From a checkpoint of a small transformer trained on Wikipedia: vocabulary 678, untied embeddings.
Each number is 500 + 25 x the weight over its row's rms, rounded and kept within 0 to 999. Layers, rows and columns count from 0. Numbers have three digits each. The size before them is the row's rms in percent of the matrix's.

# up: layer 6 MLP up, 256x64, rms 0.398, rows 18-84, columns 0-63
# down: layer 6 MLP down (transposed), 256x64, rms 0.364, rows 18-84, columns 0-63
# gate: layer 6 MLP gate, 256x64, rms 0.451, rows 19-84, columns 0-63
up18 106:464526460482507517490518499477511469489491490496520483461500513492524507473492496496513480480536526495568553471419490464554516471514533479517484527516505498510491521501486501496527476485525503
down18 111:502514465468523506495520522512425525504488516492466499462508479507451516454511461520515531522497496511481497490509516504517479507522512445478491502495489530507469537444499478489512500444475478
gate19 074:502530515528487431513505523535473471537498504508482492477528523465538515513537518483527489491554434537498467486513504480528493480481518484531483477507492475490501464500511484509483493476546501
up19 083:515484511499486447495446517464526539513479509514505503474495519567526489482489508516523484472516463476553527525474483476515461503485504522494485542513474532500484510483494510501524487484462551
down19 096:439512499519484503458487504505452468497522513553483472551516494486501509517494480470489489501514520563505532478481478539472520490486466483550523502491535489502478490478519471510474481484510532
gate20 115:469516542486494498501435541526504474490426502505534536497515478502461484487505465481519488501498506511511489520485508482531459520474471537472545506525513506455494488508510495497499546482487528
up20 099:461532498504476540503533529465541492465483479499494501547469489551488512432497506479522521527513515517493462474529513497522496492485465474505526471468501454535515507483486511509525470514504483
down20 102:504471521531477520520536484498545493533489535509476489500508492541509548508503532515489459508495485463516514521471523476520496484540513458538481494516525489531552497555462507466486483507508474
gate21 103:515567518509505516461478450490503498487476512456513478478478489533527501476508505471520507534510528457516510473486487491503483463450484511471514470492481512524461507496493456509531559512518515
up21 100:529459519465433542479503507536510483479513500471505475518498513500466493500474477531502479508503507546506459496519519548497484559514503553521492543509475498504518505507508476460473518507507481
down21 099:502533513548508465545537462488482540511532482563473511471524459479502502505500492493485482492530500473516522516489470477496475466484543459475495473477516501503535507466509544517477487505514493
gate22 097:487530525547478495501506500489493498508530493472462549490508526490470544514492483461509460481524460508502471538511489519467493479518537461485477494547462463536495500544470485512496482470497480
up22 106:550510522491544525484540494506513497531497496488488481542511539536506537501485478500494486524494513486506518523535502478531473529498510452506502536466512548506506512492468545545530440494497503
down22 097:523461496523511511572464480495518521508475490532493518461494438507467486505524472480479487450500543486473523469491509513475501499486513526495504495562484534505462491498487476469501508518505480
gate23 097:505466455523498526480456479543547502485471526533499475519526528489469468525529533530519502508489462467470506504500520486442487521511507513541485487521513487451504501526511487543512491495515479
up23 102:466441542491460493515532486499479520478549508500488476517506519525482487519498492492514474487503525504474479513500505501533544520493519526478524503467509494574524502426489477508492508471528499
down23 097:512481487526497500450495477527524513495490505509531503486511496460494521493494532543503517538516466527535491489526495495427459469515461523538507488527496506448491497530475442509494472493514505
gate24 105:493480526527544464489550528520467447473478501482491480502445474504484494526480497476517537505527506533485467495507535490523489462522486486511507481527496485501474484526526528470492554463519505
up24 100:545520521509538485488502519516525469473494535533519492524465489495496469500494491478477479481514479488495505522524518513531494434496534491498517505477487445456467449484530492489476452515500459
down24 100:476498454458434489530480488494485512463503476454492498488527518499505537460458518519515525512460521481484504474472474466471471518487491540518485507518492473509514506487449498507535472484513487
gate25 090:520546474542487465488462489439518432514514464471522513499508492501512499494502491497524531504467489465512512495516456505511521474513463508550543530505524518523509490496530505484469515516514473
up25 083:465493501531523515450508485514535494480487511533550499505510519509514504524498483512511506474511479462536470474532514475507531473489479527547482474512467528485493463476437501545473533515505522
down25 084:492488550508497536497418505481515484439503504493550472512523507454500483491507478511512474493509494485512486464490488515504508459511485499532491510520489509459522496458505538528459532499523529
gate26 105:478490460520471499506497527468496503424500525531524528471457511516474514460497506488508482518514485456530449474507488494507475514535471504531482522517514485494452457521493528520514510472486488
up26 101:533510483492486536529534502507496526485553533518487459493532487500505542482473495485503469507502515466468492490544471496492520477475538469436503509497454513470493540503471509500480455499504526
down26 104:454471496511529477502511511480514497508440470545542530487492520499527507461520456499501502516515479507517508501512498492477464545525433518560464491497524482490485509472498495504469515494522480
gate27 087:488548489518511496523529489527497496484497498486491540521528461476507481536514511445522485502510492491517479515486540482541469531517505500521477545472461496526517534479456518465548478477528471
up27 086:501479513478512540489553501462475559515490533515467485486493517534539523495518518519501476501495498522506499528497500545526482518509495476526463485446478444488506513520483477502506495487449458
down27 085:513477479512497504496513517529521474501514534464514504540541473482501516524491504487534455496518475510468493463515516480507505496519489470523531471568523518522555529476478504523498474540551516
gate28 091:477524512487475484474533485496511508557486463470474527506489502472559523507546504472536492487480547487465492551517524508469488482483519519510499518462490479542499530494466529511504473486516518
up28 085:525496497477499490501512498486489512447465563517475522511506497514497508502456539502498522516546457491520448519433515505502528512521493512526509495486540507501509490462506478511446493464534491
down28 090:481495512469452484522513525474554496484478533535509475523487489509515531500475477495537505489505513475519543496459478461459485482472510460501480497502477550510455529501534523495510499534490539
gate29 095:492455497506509493457484548529516458511487472487542499476460467500492475530502481517498517550512502540475486486524507469539508507505518493519536527513466493475543501476487496484472540473545479
up29 096:505474522475504486483492468493493487471490496456502479463506496457491497514496488539526524496472495503542467448519517510510484553502502491495516525499427458485519498497493513502424463506502512
down29 103:520510486509440549459492519535467462511463498501501481502493489480504498494488513515488511496529483488529495544456474504498480498544515516536543498513540490501458499538505490496520434475527502
gate30 109:481503527519490508487479532475474496486516538494477471457520475468473529515526506511486466500461518496512498510514542507494501503518461527475507485446483425507486479526465520491493516530491442
up30 101:496465509513459530541518497506498505480455459462496495504443523481547499468502553496516512487496514519461460525510550528509484494498500497507444484492498481474532518526480514504496489455499495
down30 105:476488492475489475508508504487526468501522461516498534494522468479505482518500493482471505460555535565446508508479480481497484493478464484461523538499514521493463516523499530520476463454502497
gate31 105:480490503520521497474464505476555506471498496532500542523497476510487517498527480498483455526465515490526565491506520502512440472519517502461532519517512549500474486486526497549526478519506495
up31 087:532495472496473505489489527493487493483480483532534464492502501488488548499503522495494456473507445453511492520522508505468433516541476467473473515484476483522499536486485479453490470528525512
down31 099:485510520520515452481498476518535553503490528485529498489532481488515516545519482495541541502538539457499511507485464477533505518536539499505517478493509482507518449507475484470488545529484517
gate32 113:499452522477526446498465457519500466518525500524536536483494547490463519469528495479530504493511478482534517430503532490532533507473484479540509489531496502491508490493497478508497521517494479
up32 116:513452524504491516528484532478475518515479512533513513518504445535523482461528510497476488455480549527497509522489540530494474488463540541497494489514516466500488535500480517489542461499480520
down32 100:499530469534487508491499492524491538541530503502434491537505508501498504529500498533507496509500511512454479494453495493472496495461470492508511451549484518531487462439484481513471519528476478
gate33 089:528511467519518492491545467471510489456487492487521501474536498485488536505529490511576472483465511517511486506470475486491495519549474556507481498490527499528541484526486497453498516530504501
up33 090:536487535513462476531508516494531508510479477494515520491441465546480522491521513453496544498504470491506498482504524504480486544499458492544454518487512469453500495502524518530469492481474521
down33 090:486498533494510541507495504495519494561543496509516508530478505501535493504471500495471524541502542525452489505492526498551529502512458463509578493482494480516516533509513484534501494486476475
gate34 089:485509484522507489479473507510504527536510521513449542524510534474534462487501523509462545517493481540524520487484510516494477450519497530542518473510499527545489472533514498492439494494472510
up34 098:520508494521522489424524494481505468463509492508488497536502525482476525534524542519472531515522464471494505493485555486525484502489516457497522507504494511476476494480515508510503518579515533
down34 093:528522499462497484489526495518485533509512542467482491490479467517515487511465508463486517518520507469521516504533457494503490463513474578506502532479508445494536523482472482499487515536507454
gate35 100:483520510528471455486483466507489472478492441543510514498533505515560506490516503489558496503484495510487490489503549515512498500471465509555528499535481484505521481488466456532522500511487474
up35 106:530508471529498526511504497531524517477473536575532480493504470512497453492512546491492474451495511492531538499491495527497512489524492540530537520485507477506549501461493480517518533524499510
down35 103:460517545488532505518518514466474496479512493478469539529513517473477467509524497478488462495494484472463499495529511476481507457471458472512552464538492473531511498473514518475475530473479476
gate36 105:515471463497530500521463508464493483515447515513465488489476518479513520466492485486489486521472477558517498548512494488469455482514464461508499484522505558470510496511526484506497554493472507
up36 093:489571485529481513472490499474489525505484490501519511462501499510513502516456495473506536526487522455533494505455474545490504489493479444506487470474471494504463501495469499517554486469477467
down36 103:508483521458528479520501498467472542528503506493484496478453483510504556538506495464497496515520513521487458514492477496511540532498509535530493533504467484557535489513499476459484495504524550
gate37 098:550509468542502517446497490504471443500522500507484523521479495477525464527487564460491491491517496527522520466497476544506504460487526501510510471499522516490456508535501515470468499507508514
up37 108:487536457511522484465457508490507493517491508501544488493481467473527515479513493455519491506499490492457559471506445516549508489488504511507516540513497506503521532542516509480471548478464490
down37 101:483456477511477512481513519507494475447507491514475498506564513486487477533522518497486527509522501501499489493490546492506449519492554476479494461470453547503473477528457508464496475497493515
gate38 089:528470466508528507549462502533512491478441508542472442509487479512478471523487520514542520496512538499510472512505477484489494490508481484480515476498501530522515489527482502527480478443541526
up38 089:481513533489508523486490481488505562515514449496489507440488508453496499491500470495479529498506524560484521507491548488478494462502537533504515508549490491489454486503505529491481471470467487
down38 087:522491515518479508501521506538519454471467543502511495537546497486485482480486532491564504525483488490507490530482493482478492519525479460499529438489521487479548480498466516534491491546505489
gate39 093:490475457493513462510521492483490487496516466522492476489517467475502494494540509537485490515497541458476488520481491481475452509457507453506489474534508467527567535489521511497492497481468453
up39 097:511432489504478502550507510525500522496433492515474495489462490523534520526531458473531486473505517466486507545503497501526460509464523496499511505489492467480476465457527525525497506513496492
down39 094:467472511492488524516520523481484518525476523493483456493530507511515548522487496462529512500505504520550505512527509484566448514449495487491490528542530477502514479527512495513480537479532530
gate40 078:541518484520523500513458453480496450492470485537482508525493473497488510488527489472474510449512487508547475507504525475474495496499479496568515489536477475473480499509528538490489539487534479
up40 086:472469495518487525511505518453482510480448550468496505500486524470510500462528502489468492496474495513496518537511518495543515515467503495504515544523476486517544478499494453489482540486450451
down40 096:487502502490520537518529512502472509495510501505479537488513531516448485491462530543498530495520494553480481512520451478539494477505532490503457536499508554479477487482481555524493460495508513
gate41 109:509524531519456525491537495488506523447490491525479470509500525484530508497497492448508488528519520493486441508574510494496519483504476481505546509532521512448482486484473513496493488519521540
up41 100:518479498435497504472542482470538507489483509468497460510500462522481474479496498530503527511468544544501485516488457522508517538488543538450515477504486505501523507498502496509497480458489459
down41 107:504503480461509493499532473531477515460490519494492515483497547499529500510492518480481504469503487493488474524494501449485508466513421483512525567505495482473486499526475507474494509529535559
gate42 100:499505496495504514472513507469494504531531506481470491480510481487482508533512481466482481598510534509466515475490438508465494507474492526472514506473439482482485536492510500483495470495518525
up42 106:510496534478515511574520512512529498517473513506512470505531511492496502518510490520544448455506500519501517521519527499551490491508473511470519486490513499527546441510514540546500495512473530
down42 102:458518480509511497477518487478453532531535505468526481494524536490484492457496501533542475521482547515486513485529483515474475515506527488490477492506450496497518514438448491496461510475514480
gate43 108:526544484499481494515476482502554464520527476446509467492504497438500523470508481505498488518494524497506529491529500504524469542508494531504462500461444471456514517501483532489475490483480484
up43 103:538480488541522525530472490501509465561523496517537492493503467525484537548457496476523470510489477505528490494503498537477485512530463490540473468511492466529510515515501476492522475498548506
down43 103:502457522501505497478526495489491459475442457553484532509522512529526495519498515477476516496533489496529472519447541506502513488500539500507516484488533487477535499533479521521462473540530497
gate44 124:507511536482503501507521445487472506472519517494532462545531514443479515522543528499490499472495490449515479503505520455492485452490478521484546492482538516503476517526500493499529457495499482
up44 110:442496514493510511512497475530494523491441524508518493496479473501489500494513423499506501493524458479535517518482457488495462535504494532504519515452490477498475503482534509507528459465465520
down44 112:495523528474492493522461531499480500512510462506514517528527522505538493516514501503486501412498498494501477491510508507491522504519526495478502477573532550515465502473470537494465470482492533
gate45 122:514485493468512500532456493488521493491514531529499528505489526526513485519535479477497497543486460520580481520494495493534484504541497530527496483501530530484507490471534491446531529481483536
up45 111:449545479520505467461472481470481461464540486502507475541512502521517491505498525505489481524494492517518551496533566516499510527522507501508511458485503501539505473473473495520479499476465529
down45 114:495476496490529491482520526511472486521459487488477527526472468472490502497489454506529506498449548501477522540484513511502492474452490462469495512471497507488471560541492504500479541490511452
gate46 103:452477490503469516499486551538509469505500453542506497424476504466503495480519506499534518501530489508491467489511521495516493497505557462538490472496457527473498483477494471509492502495468511
up46 100:479461499489474524514492549495539512445475485546501489465530489500539478503476501499494518521447564492479507495490498460505493495505472468495546499538492480466523489484502471480486524496493464
down46 107:480521467485531498499477483539484480524519473472492486478498531478486497468477501496501490499536477516485480511519485491469535446528457483520491472505488551508519508543546441508532457507476520
gate47 088:530425535446499461521509495439512514480535504484448524487542488479502515541495503471478510479498513501508487518464530480481484515488499486502456463486488502487506487508488491511509487536518469
up47 091:502482480504495494518527512468513541492502546461487521498465509525472464501522503499456492510519527494500526526518491540471463465549469464505469481548491453495546475494514515522527505507532487
down47 095:511460496489446459517475476483470471489501520486524458446542530457533504485516499515504493448495450492536511499515464516506531509514470505487504526502514461521512493464482537511496516512484507
gate48 100:524471486441451498499442489502518501518510533510522444492491488484478517496534501533483498478555541493489478507492485504528490471517513498475505496466457532518475462470519490506499525472531516
up48 102:510523526521518488493516517503493455504518488485481515555536515530496488490514529508484514560521504503483468505511548493464498527494528497438480437552477507509487495538504465504479501496470495
down48 098:488481473541521490515521497521540509478432492462525543489478497487490500481482484482498523473481483510521490481482526494472500532461528489533492472531558490461524480488488520474528491531519457
gate49 095:496531472490499494451449489483484508521520487470476551513459530482506514470529489479470517509485477499517505563493544486497490543503509484530489489486514493467458530476471513455519478523483483
up49 111:510518510511503550516474522523520446539484515471478481457482473495501526488507438451467509495516485493482477477468504509495516465493521463549487489530494479492478517527538525482487478520512469
down49 103:499502514521515520554558500490519456524496485522478459491492465485515512517435487523521507494499515477505454502476506517467498477505539524513459485492510481530486507482519473543461527504538475
gate50 099:472457485505460497507505483441466485537543533477463481484522458504490499528524550480507495504516469502529482503547539525472511527505504500546515535504509520532496493503501528536478483513507505
up50 102:522493480501488491506526529488517475489502470527500480534531474474485487520499467464512536547509489496501507496516531502451438523436438466514480477491515515496490540517495510535492491522525489
down50 095:484483448494516523531534499491476525483474491519524487514451474500486536513528497466514518486495477430491499490473426506499493482517524461477513491517498517536491501481518494529458502509542502
gate51 110:491517482483505457490493480519514458517540501461472519491490518498470499444526482524533473533459496522481522489512512497520511520496443507516480467494515522493472486524497483491557491518550450
up51 101:536469484479465481506536488495513496496498519499522532511498529501523489516515463470508564555516500477531471456495496485493497526496507478553490488502522515499457423506515496519480478508481470
down51 097:472489524543543523484510528502522480488478509519464493494497488510461512485496546486507477488493531524500500506536529489541471481510513553516479528509461489513534526567455502508494524489548511
gate52 103:484450523486454483442486495517479511466475520520543506513460529493475507465509483472491521514489521481527470524456544477468468541509492528473479482474512473503464501519470501499518486507498524
up52 101:530523488511494533489486499506515490501502498506453510494561489532531511482456464519502484523524536471492489546521463515528521511487488503561478504480522502473545485514518485495462492521516559
down52 102:538495507530530468507495500509533504481444515513506482511475480482477533535540531451519455517575498538506479493513508502458493486538488526492510496492506482499508482476490526480541521467507504
gate53 101:492507487525479540484490488499482538475498516516491494460492501510567539456520546482527473510483485495507519496482569496514493528494448498487519501438495482493476540516529502522494520521506483
up53 098:511486552474497512535532462514547503513513520484493467491558519477498488499506506492513455486506485527452493492513482484487518516468520522494494526487491519440531508509544513489479445476470527
down53 096:514486480454510508517523484535519522540508465527474515489516489505439453496490491475493524521486514500472507521513526474524507544504528431516507489509516546531509508474457506514538471493513481
gate54 102:473518526548541507504490524486516464484508503501514491480499488531501526488523502515495470466504452498463519495442497473480490548501516518560551489513509507507518531556535512502505492463518485
up54 094:509506463501514452514482452514487518478521555492493525532494480542445524504525511505487524518503472529488492479479468530492525485477472537514470493493453523469515464477488453480507467493504503
down54 102:486480521472491532499518484520469516496496526540449488558472514443501462519496487509522505481502469518522501494499531475516464500518465462510452508484533512493463476440503477495498517522480511
gate55 086:503461483497520521517506486530548496516498533487477497500471511493539497482478502533524501507509529481501486523495478488532502538493550513500476513499450522479521487498583530520455515499525554
up55 092:463483459511449495504490499523464521448489463478455486491509448477484525526543552473468488477511529506500504497497502484506498496523479499484493470459490530509523491490544525463490472509482477
down55 096:481439510483506468492529526480544492466474488493482526500492529476528513497473537471524500546480475499493507484492493480498517545471523529514461465500517510470517541558520504475497498478541511
gate56 128:528500489514467494451496520513532495474466516516464483527500474517482519503491448526525529538471475487546487477467480527541525499494513528518506485486501494522501529460540523460491536475527532
up56 099:464472516491510537512475515487476507523473531472476510454469509498512456509483494487539495489493424500477489498539524510513510459505488486521493557492496533518472475500482521553490471497497468
down56 114:527480525561483515550541483542485520482504521476501465472500534511477483479471493518497502498505512507501482504515515485499482523447473479492501521481507508507541465506481502546484432523460513
gate57 112:481477527512508530505494516491497458513491461481482484507482490524511503528532496481534472508514501509530469509550500519500503521428500531519507508533454442489526545504490496436494491519488474
up57 115:527506476534512490463516477538499480469530504472518460457507516492502499526460526487477522513514508467480461548535525508534482520491541490514520547525508489521507485508509454520543500515469529
down57 109:491510477480485499491529527460505537494519525487475461495475447504468499537525484490491520513470516467539445469502484461503486507530536530556457526523511502497451500498505490473482490511499517
gate58 110:503499545528512486491511494489533504487521523524517568516510490503471485468523489504472540533451479498495487508499514438467470505469498524537547500475491500508498492497488503473496457457538474
up58 090:514480499524513538491545505494549507553474529510522521494546477498485518468507512522517538501496462521516529482506512476435465497493534513477498502468501503501451525540527479503520525481523482
down58 097:482512482481496496479523485507475522544571495491480507516535474488511489532508490491457478507512516481475480528496477454507517472473481522499492500544465536535508489490520524473440468493547483
gate59 110:483482452498541473481482526491526494503532514513464516489487514490521506522529515532502468540484480478492534534470564463503515515475517517510486478469550517485474472493480485507467512551509469
up59 112:492520508580537532495523474485524475540550520494509487466522492520477488538494532470472503500476516519544490519521474465475495493525529501487510514540519483502518505465456516503463494495500482
down59 115:541530474493515485519533503498482504528514508496535501462490470461510503442514485521437465498495493503484506485525518502492506517478457448493480469491530504499466481433510488496515536499459501
gate60 114:498508496475516475552450479469480491527534504524551509499528536505504490479503515520540484510520513445487461527495521474490497485464486511515542486512548489489481504513536489495529512459453506
up60 116:495481520445496486468498465481445488501542503469523522493523511500494470471488460543482467509538503509492469486483558551472520500509480529519496465496512518540485523495476501517538484510517500
down60 115:501483515517494519508488508505470483557535491479493485531471485517495504527513518544520422472506447465472522496546475513493535543477497505478482479529497482525472515506486499469486463489490485
gate61 094:532478525523483494476464460518505514547544524494540507509499527523551480501468500499497471461494498540525509502525540500487542529533487507533500499503504487488448503490459499511500457462505475
up61 090:516487544492484511487431503508498495484435473494515503488470473468510459494500509502489459460457473465490478493517515444490511527479495526498494485511514533510464470500490510483512556495482521
down61 099:513521493492524529515519508504515466536479490483466505522471476512490500521515487485491531493507533493521515502511445489487500496506527481474506483502513486474484458458568472482496545590494505
gate62 095:508467480510513537491483506584502512485486521502467474456447530486484520529470540490531506517499510509471507544527503495491492534471511493498507510506501478461519461474520472503513489522542529
up62 092:470494514524487494432509531531466532448517477490465521522489506508508501558472494512494455548510457512476532506536508462478485487512510487502506485501493496491508497501492484477552517518531531
down62 100:488461486484499474532530506475487487477523491489462540535489521560504480492508511501520483462508517505463510521480492509483491531506516478471466507521500530467516456485561483517511474561488469
gate63 112:500559451475486480511499540498506480520534496513476506444490497500521496492539487464503484508507491466497530540514529534496532504496505457536518506470478475504521539474448510506517478526517540
up63 106:506515496521517524496490534480486485474504501480468459484499553507510478547504511486497453478478475487474502505526465527476532451529470515515521475498449458466527533498524522479464526513523498
down63 108:516471505462559477509522508515513479495498480495479486517514494542505495498482529550494477525468496522522539458477503462515510510499509498512497451472524532497502483529553531510518481462439513
gate64 108:513530515514486455513480466448465469491527516508492457494524498512506471460513474508521501526446554494504524505475510504468514516484477493529513485505505497495509514496432457491549492483511478
up64 106:531507501483485494463480490488554483512487577484487467502545485513480522494520499491531539500513521524482532512479514550522513456517473494520461471531508519495512477495538484505500494492544530
down64 104:465513505491497468491527531475510502471501498505489457500521471530508498534535521515471540507483482477547488492543502463485540477436481476492524511543507532499530533484525519518521477466472506
gate65 088:487511481517474515460522516525508514488524511481518427498445517496511527485534505506484509522492490479498494544552518470515484526454476504495497463479540554521488511489496518503499504485556516
up65 096:514473479515463511498484524500478531455513506490530475492476555496481519485479505469500496515520454486472449532495498459512516525471474527505520513476531539475489505477542480480497481487561522
down65 096:498501517507516485484521549485505543505549511518456517511509504464469493482475464502494478509491504513496500501495486494511519489552494445481497551485438538472492513460473521519509482490445479
gate66 074:542488506452508526538488529508507540494466507530477453502492518501527511439484491453519495528475549519484480531485543464483463512506497505517527518507505514500487491519501460488447510492498505
up66 070:487469513474498497539525504516502515480454514506449516481509548492535534486466450468482513519508512499479465516468514500492472558471521534506536518512489517514506472526488512481447493519512534
down66 072:503535495513503506451511555498504497549574490538478495477486511507533498488501516548537461488525474471508496486497495503482520488505495474513509498497507540467534489495498441529532510475470507
gate67 094:480489565501517473513552462516502508529523499499489494523500512559500516475487473511483539553516524493490513512483489470502433501495513530486494485496441514495504482509492534486503492466467470
up67 096:510467542529528507541478507488506499507466501483482493490491478527511419500528482501522482516528481478525510468500524489515501526502512524520497499497464521508501470507583516450457503502484490
down67 100:496505462503482476525545521504429475533526471501520484477468475527511511492497483518540475467479527522483510467516513568492535509479500480495495545470504503530482514506503524511454497496527491
gate68 106:509498515504472511448451520541521524514511492525482473460466542442499523500456515472536514534513523482480485504505467466518503522461524502500482516493486499502511475484505561522499510478526523
up68 101:493460490532490513483488495488489456516541475507477489486492541502481551528503466515493497524514536496475483550493526507513521518501471475511476499518511449498460504466444503480542531519502456
down68 102:479492476508509504505524505487459517554472491539504510473485493531496516499506543499531507531534526449508478536492485509499522535518508503486510498425506440519531483479478505462462490497520495
gate69 095:469559524513530480494484489502523452484489446493467520464467522527473490499538475475545551494479518470555521483473476493486505483493504506510496466530500480504497501527480512499527526488515478
up69 094:559453505500511516503535459455509508472503503494523494506473472511496516501454509512471478500498511512492477477509480505493500541464494437514477558489481510459558514503533481494497501502469520
down69 094:467481508506482499503526475475503513557461487519493541510503472487524499561543534494485490507505497499477469449481489504512506494504495502502468537469453443542523526498506506481449511508507482
gate70 087:512496500489543486477497511511513504480466460512480492478496431518526499512515531469481484496502505473539543517506513486559491532467480536538502466538467536497534477483477468515500465513505497
up70 094:507470475514506540498498476426514469483533522512520472532524514458491478443502507521499486529499506521480494492524471480497487498490478527477499520473542503539489533551520529507532468512493526
down70 104:489515521491501488517518553552497494513438499501521486523479471517505480516480509497549471468527495503538491453488545473486499527496503461498491438528464535497504485491494525460486521495487509
gate71 097:541482513490509486449508523464496526520480496535483469485507502519523547512527472451547516518450491486506494532509526500541481484500508485521486490475526491468494499501510481487421488524526506
up71 090:552523465454506508493489468482513498503507476535484494490478505465511499516544518499499492525508520502467518524485481536492491509551523480471448505523499512505503471476509464520544568536480479
down71 102:448493499518534499518502532512493517533554493478469551509472492549522495504498488524482504493485501489511501469485535504540518524474504449496494477500478546489447519532492516522515473510464539
gate72 115:521468518506475491549474468506552509532465521527459482482457503521527526491500534484505544509523507471473510530457513511521469507477500501512545534502505519507500454480525524533495512508523533
up72 103:531469510445530505533501497483521518495508544497505522530481528479470498486463504542495492475528515483552522501463530510503505499485531526526516505504525476551485474541497535493555464491507501
down72 103:474472485499499547502500510486465471521534495469511475504518520520499474470558490531503515504500534496469480449495505487514491509434486525487501475531509505464477523490469470503518516572495502
gate73 126:498502539479524522499473464510522489501493503490448453499478506527464520423503484504507483461519461476506519524478500479536507497472464510512520459516478509474510560495523482495521471514496516
up73 114:494523500530513520497460484499463466494536519500461494523490486508488492534527501499540530462467467501514528479508482523506579491523496495506505486463449492456474528498482497474509494552495520
down73 106:499487489477464489551445485534465502489491465525474489520490502517508498501515524557499477474488545501479470467468472488465519527493524515465529499530521470509496479458536514517526490509489538
gate74 098:471495501463522481509508455558527463525498478501453464503511511509502488506451492505508519518481550496509525472530524487420498480495492486527498487504499461462503529488474518484477477477510496
up74 098:492545559445568494461466518486490513517498508499499508519538497527519458501501504530509516534473505518504465490525514480513530505482492510503532456490469502485555495528520496534498487504494522
down74 090:529472536462514514514543517530474510514533461470510506541490517500466513492529473542496467508499488530467545463516482489510515514462521492527495473532522503511531456465479518520477523516529508
gate75 107:516487507484478551500509532450505495526458489480478489518487479444477550476547552499493523481507497522486502495482511515515461504504493499494541435499533493522505527513486502554491520513503504
up75 116:520495505507472488527514542534491544491459498510473494503472484485478473521469542503502528442491495476509463524460481539527460489534495532553467521503479530489526484507510536499525517494519491
down75 108:470531529518511471492471524523531508443506509528484510475541492487526456527465478486494475513501493500551479520509516487476520488507520516500493575511510532514496506565530484480502474506489513
gate76 103:476479536500483535538504522528501508508463511509481517557487465493479506549524496507483471471515452468566509512488567487496530474498522493527522500535490502508484517515490479469516483488490510
up76 100:489464477551512483483560466563486515521465511524521471460486524521489512479502513496520520493483516526541508511481490478526494509496518489497482518472502540486530478464456503530481491471502454
down76 104:470479502530485492501462534462486455491469473525499493513529535528498455547491487507525492488507464448428489493517497524487489503485497482528477490480516469505520519508504463504447488477514508
gate77 107:480497512534494484484482483488509502557493467511474519513530519454534559503498494475476497512461494515495474500521507514446500510500530516524558518486457532525491537488453461501473497521500508
up77 103:507518528521503518478471476520473532491462508450508536464484509490487560483503488538513509524522486492492490489508477497530482500455477476499478495560518486455484462481518467500513531464457504
down77 100:503469508521487511543514541510517465448510495499481460508510493537537455495542464503488526507484484498448515517520489528524546512487530515466497512464513508493529533497519488527531470538503471
gate78 110:512536510488505483506490473468516455491582508528466513508522499494494535484516510471488532498436502481478492499524480485492471456509527501490501484526504468461466508497516476525496564519504496
up78 096:504502441495501473499499477559520505522498546506515515507497514460525507488495466501481543520481515542517523494489528491514507522471534484497497529473499521502450472478526474530500560449480492
down78 100:452513507497448492484526543497487512512522464487508531487508495567484462526494518476492502491483466445477491481499475499523518521500518496505536461537509530523534522487528544499534505526514517
gate79 120:533481503517500518481481498471536506479515504544501518476513482513476481494493520466521479500513516513486510447474520551546487507498480472583491500503532484527510509480499510520509496433534476
up79 107:508464485524526486457531499518491496494513471505537531522524472511492478509468511466496467494462480493502489472508512490523485497559506506508524496514514526525510547549496460493469531501515423
down79 110:483512481445502516448424541470512521435491549494521485478514501466502465509506527502497489474528479509485505464521510486519519492487471534515511529499490518476493488510527489525523505498492528
gate80 091:506485477456449493485500511543500522492539505511511501542503473491491458516554473508502500513504498534489492442551493494482476526538526528513515533483512503520503498519484502494491462557540520
up80 102:496513457555540493509482540476482510538512537530526517508524474504510475486544513465520513491512487494528529486473493465536497496495533496484512514547503477481478537498501471494485472530553461
down80 089:507492512496531503491457474456503483507507476498527496486509540549514485543470477478435512497498523526532466511477498487495444503482475497470465510506491504544520538481512526459516512458504492
gate81 104:468478505518459477495478480457486503516502494479488542488507518482522532487497509503487516536515536545543480493477515535486516471516511501530533490576509509522502467473520457483548507507466506
up81 095:455510483510469500499525483486432506528525452493496508482506481502525511468495501474497478514544453511525464533531491488511522521496495489466506445491453506542532512496500525463526492527491481
down81 101:457512491525481501494468516502523499494516509453515540504495502485477483544489455486457500493465502470484487504512457481504526496519493497489569519510503522500493502498495434454530501518439501
gate82 093:534514497514535493518470505503556498522517515483454481543511495447494523508469492512495531487470523532451451504506500506548492483527489504524491473505488503485519517534466532528464515464533497
up82 097:501487489502489531490531512499489500496502476502500512500525543446506499464498524496480490536501513492492473455531513502538472510470533515529562456499542544465480477504522533515461470499473535
down82 099:517461529512544490495508499505515491503509495466506508464476440503477504517501540502530482559482490485510559503541489501485526517518503516510539533456484521482536528544505476503487484543511511
gate83 083:509516517531503509547515516480527454498524474545519484481484502484518501503474523480513506550509508468549495525479465509513503504493460502488490530494528482522544500524531513462470437476462481
up83 098:507459508498463513458516481512465541462453575498500481515511483497483498471515513485514462475513502488499455502486495486543489494464487466461478520460489517519520534496493494487493544489520517
down83 090:494515495476500512455512471461482536491490469513496459534459504501492508542479462525513540451507509479528459512505476451498484510503495506538472491518458489498478497487555522522489535519519521
gate84 087:485520526505520514529471510483479527519558496517510539563485538461452471495478475505505511497497540471511493514471513520510519558551487521517518528481491487512481541534489492493509497517483499
up84 088:492482495523475477516500489500532498497523525513517480517519512504494436565472486489478524538468487505512528494442499508472513519500488515526495526542484485479517522548448523483516471459471507
down84 091:485475512517506505507532536525457492466491460479485500489498518482457531480514503495580508500465518522470506506478482485501450493494516482493493487550521489445495449485502497515476520536515523